{
  "n_layer": 10,
  "d_mlp": 768,
  "norm_place": "pre",
  "init_std_qkv": 0.0169,
  "train_tokens": 384300000
}
Each number is 128 + 24 x the weight over its row's rms, rounded and kept within 0 to 255. Layers, rows and columns count from 0. Numbers have three digits each. The size before them is the row's rms in percent of the matrix's.

# layer 3 MLP up, 768x192, rms 0.0937, rows 544-551, columns 0-191
103:148159140130141161115130133116136190096160119141116124098138118121148089095183168144161156142084167111151126140151112112130111118147147116098130080131095095176124131109122104143110154159127151110082180122148103108148134158116144140108137116137107174119112116167162103167116090107072151163127130110150064123130151097142136104120128137155149132125105092098131142131136119155110131137151106164164139151121071133143143153142166126148117188100112145112078138123156158115146118137113113137138135123136132110138121071135101114145123141100094109127111084109135150132130132109105125087
102:150120178096127116111148146169146057156108120123093103135140108107121159125105146131079120148119071115119166149145118107150110143112119189107098108168103094143086141130138127153156176150116110123089128118127184096132089113139114133123127133100129133114157115090121170121121124140099124128120151114123121126136120113103155145124110146121099111137166147130135152183139135116107092146080100143106167107211126125137143087127141121116165139123119172118134130114147113066142099138138161113124123107151134083145147116118143135130156115114152120113146120136144152106181114149135099100
106:162129122153185137154122105175109145136144087172109117161123142116137139130081144126138133155158099106127126118152110083151073143128122092117140148137122136140129081156151109145143132166129133093103115144124087110138159137125110165074145098110105117122108084074122124073134113154137138151135079179107145095117117178168154131156103140072113097106165154154145144120157134123138110102148119132147104119143156129129170136139114151138098088157130138135130116123149153107143107107103128136115137106135166137134084116099134097136124132142145138150145134105094118167130161120131075084
105:129117166070135146163167142133120114164115123068158156120161151183119138156111127169151099070154122084140130112108123091161129123088177118155143119131153158105123163098115146139148142104108105140120104119142095133117102133108133118179135124111119091085125133125089163166135104133152153123174151126136151113101130109094094129131131113136109137107099090156110119139085166117115109122161144110097117135151128139162153113109076136073150122141138137123121159154132100116118121118113113111106145152095104118154159135120155138148130092155147104090147120089137151111157162113148103104
100:105121168155075105105134100141154143157075166140139126088155094114159100157129159144101137165113132118135101123112122140113127131149126097088161088140114080155081121095143131120136163161124130121131078122112128103137048120125093117155142108112171114143117153156168096127115148125148103153138140134096130137111149127139104133135103151133130140117171132131088114146120138137151117151078126154108128127161136173117158162211142128155123152119138133103095133116119150093146149165123126126112138150125132129146159162096123115100122117089147134120088098145115073143117136132121114159
096:133174158134145119138106093114119093119092103127105113111101155137124169150150159160117167139129077076169145141171078105151096140120144133101116138140125184146115110162134141109101150145071120130107100123133136164097138116112107124105096143120147150174108165159134096128112133155095154132116155139163144128136105095121152096114091128109117098086157108132132112157131157129160104169123128126105135123128142116129154081114093114096122122132153109117141087185148135131109145112134107126099112177077132154116128122120171126125112163174085136157125130126161090134159152132137136139
099:124130191159148144110111144135111141091161149098137146109142105148148132120109129105119177162117106148127147124091104107127142128100158128152092149170143085120125109150098082134079110117164115173127171153099122082127151140124156156133115114127154134133125122131125122123107139135107089145129141129180167146153114155144122110110132114128093122140143070162099125102174126115111123162160120165190173147145103100123116093132114158110125132128143162098117143114126113107159114114141110157133121123124142159084105071140099133135086118109150150100163110110109185144127115128148143081
098:152093134172148128134130123152084096123100084134128145095145147150114132137132141084176152147107093102144134130145157082113168116133152133094123139121131153111151125108133122140115103163136140109121132131089131157111147127125120158133161105171101107142125113121139121126115138146128171142134134113134166140177081154113123097190157116132128085130105142094089136095161105139133128058157105145167111105141122105148114118138122135134165139143096137109130122088114127168129178120159139122104145140117163106139095160129131143159136115074089122062129122105113108119109189114119170110
# layer 3 MLP down (transposed), 768x192, rms 0.257, rows 544-550, columns 0-191
102:132094107133156132134157134064156111097112177113155108120125153092140128163100151155098134133155159150058167124145131135132110097147129095122132142109107113121165078141143107119099129125119124139118123125087104097149117144145086113166149100129138131137154158095125128098120135101141113146136113102094137167094151121167100185092148134121109142137143147140118114115165138127122087078089156147176159178118112107095127096121142168128116097126146106178131101106113140161166114140160147140139141139136119087136143120118130108135117137116120109114157186134171119096110130128157157134
095:129151157158161128155063123144117134159158146097152138122100099140131115156100154082145123127094145120089115145128097106127133146143145155121182107111090147142125098081142103118116103161128101081117174168121114159129121102164139152168116121155104110140129110149144117143120128082151117118153127094182135143127110129122064138104134175174145127129102093145156144101136140115156139133167119105150107152125144126112124138130081144091089126078128123131130127165079125168121113145107107117163143113124127141127081152130151159136172139147112125128128137090118109131158119117075101134
113:143119111138164093167154109116171115143139136172140133147112128115108147135125150140130170144149147185075114132120119108125103124112140181155166114103133151127149136086104131132108109140112142120098122145100111137150083137137103140131151161107115087146097141107121117136103115143139092137124075127193172098109151121127169165153119142131123137103118144089127092143165156151115131173130121116146129093106131090120141165138124147123129141121117073102119125133133096088113075103127099162122100182116144100128148086177140107125131143135130134125122126147099124188099152127090082110
106:069169136132178131147102114092146132120139125109139149135135143105152131109114142152135126122073115100170124103093102151094108152098118154148144145159130153117150071136134104112099139138160143131138118188131132126136080119156139128155111174137120148096132139187124091104147129124113176115104146100136159129131107122169086157145082122124109125134096157143107138139102194097111129108154117155115122106129106079095120149139147156128101150131074145129083133132098145148103075124134127125150124145147126143143142138081110125116150132120164090164138150124099126155098139132110097143
107:134101143107125125137143119081126084104174139111108136133111157154109123170102154098138167121114131145140106104118078128166094110107137157130127096122128124093110134136146135109117193139099072135145124144174141181111132102166131130118105177161136162137121129120135131136123120120159116111153146139124182145132134135131103125096112132141085119121161099150134098140148093140133088106079104110121133123158133126130124128132168095123122132132127060156135144136173145109108089138187128106167142136118146091120126080093085152131125129136129105149132156138138150127083131122098195143
103:135152103156115128122135139105183112117117123136138117113136132159096097119123140111128157147126154163113116143152126132120129136113117127177108164124136116142114154133147085137113116115165152102123152113134136119103095107136128108149116153111117140140109125127142143066150132156155106166129122110165116174163120119152107144107138114136127075096095167122099171152116106187138156141156101118127137079152128121098131116119167084145170087134146110164145133096104117146148138142144094126141135128102173125174071114102105137074159082157129075093161173114144112108131152088115103095
100:128148123139150122131153115167093094153117079140113112128126114137121059155110101092147132124116140172140136131142130125135124103119108137139161159101134145131131127164107094117112119105144137123111118153154161110071157138145165134137162130100147139147157174125118101121165094110116102153113140127136101173191147113120111151116077111114100146092139144135152132138130141141089150125171145110083126139122081140112162124136137112104113147102088133142083180155126096185076102113108112132157138129156098143136134103113137091152110132117138096098108128146165144122117147200126105139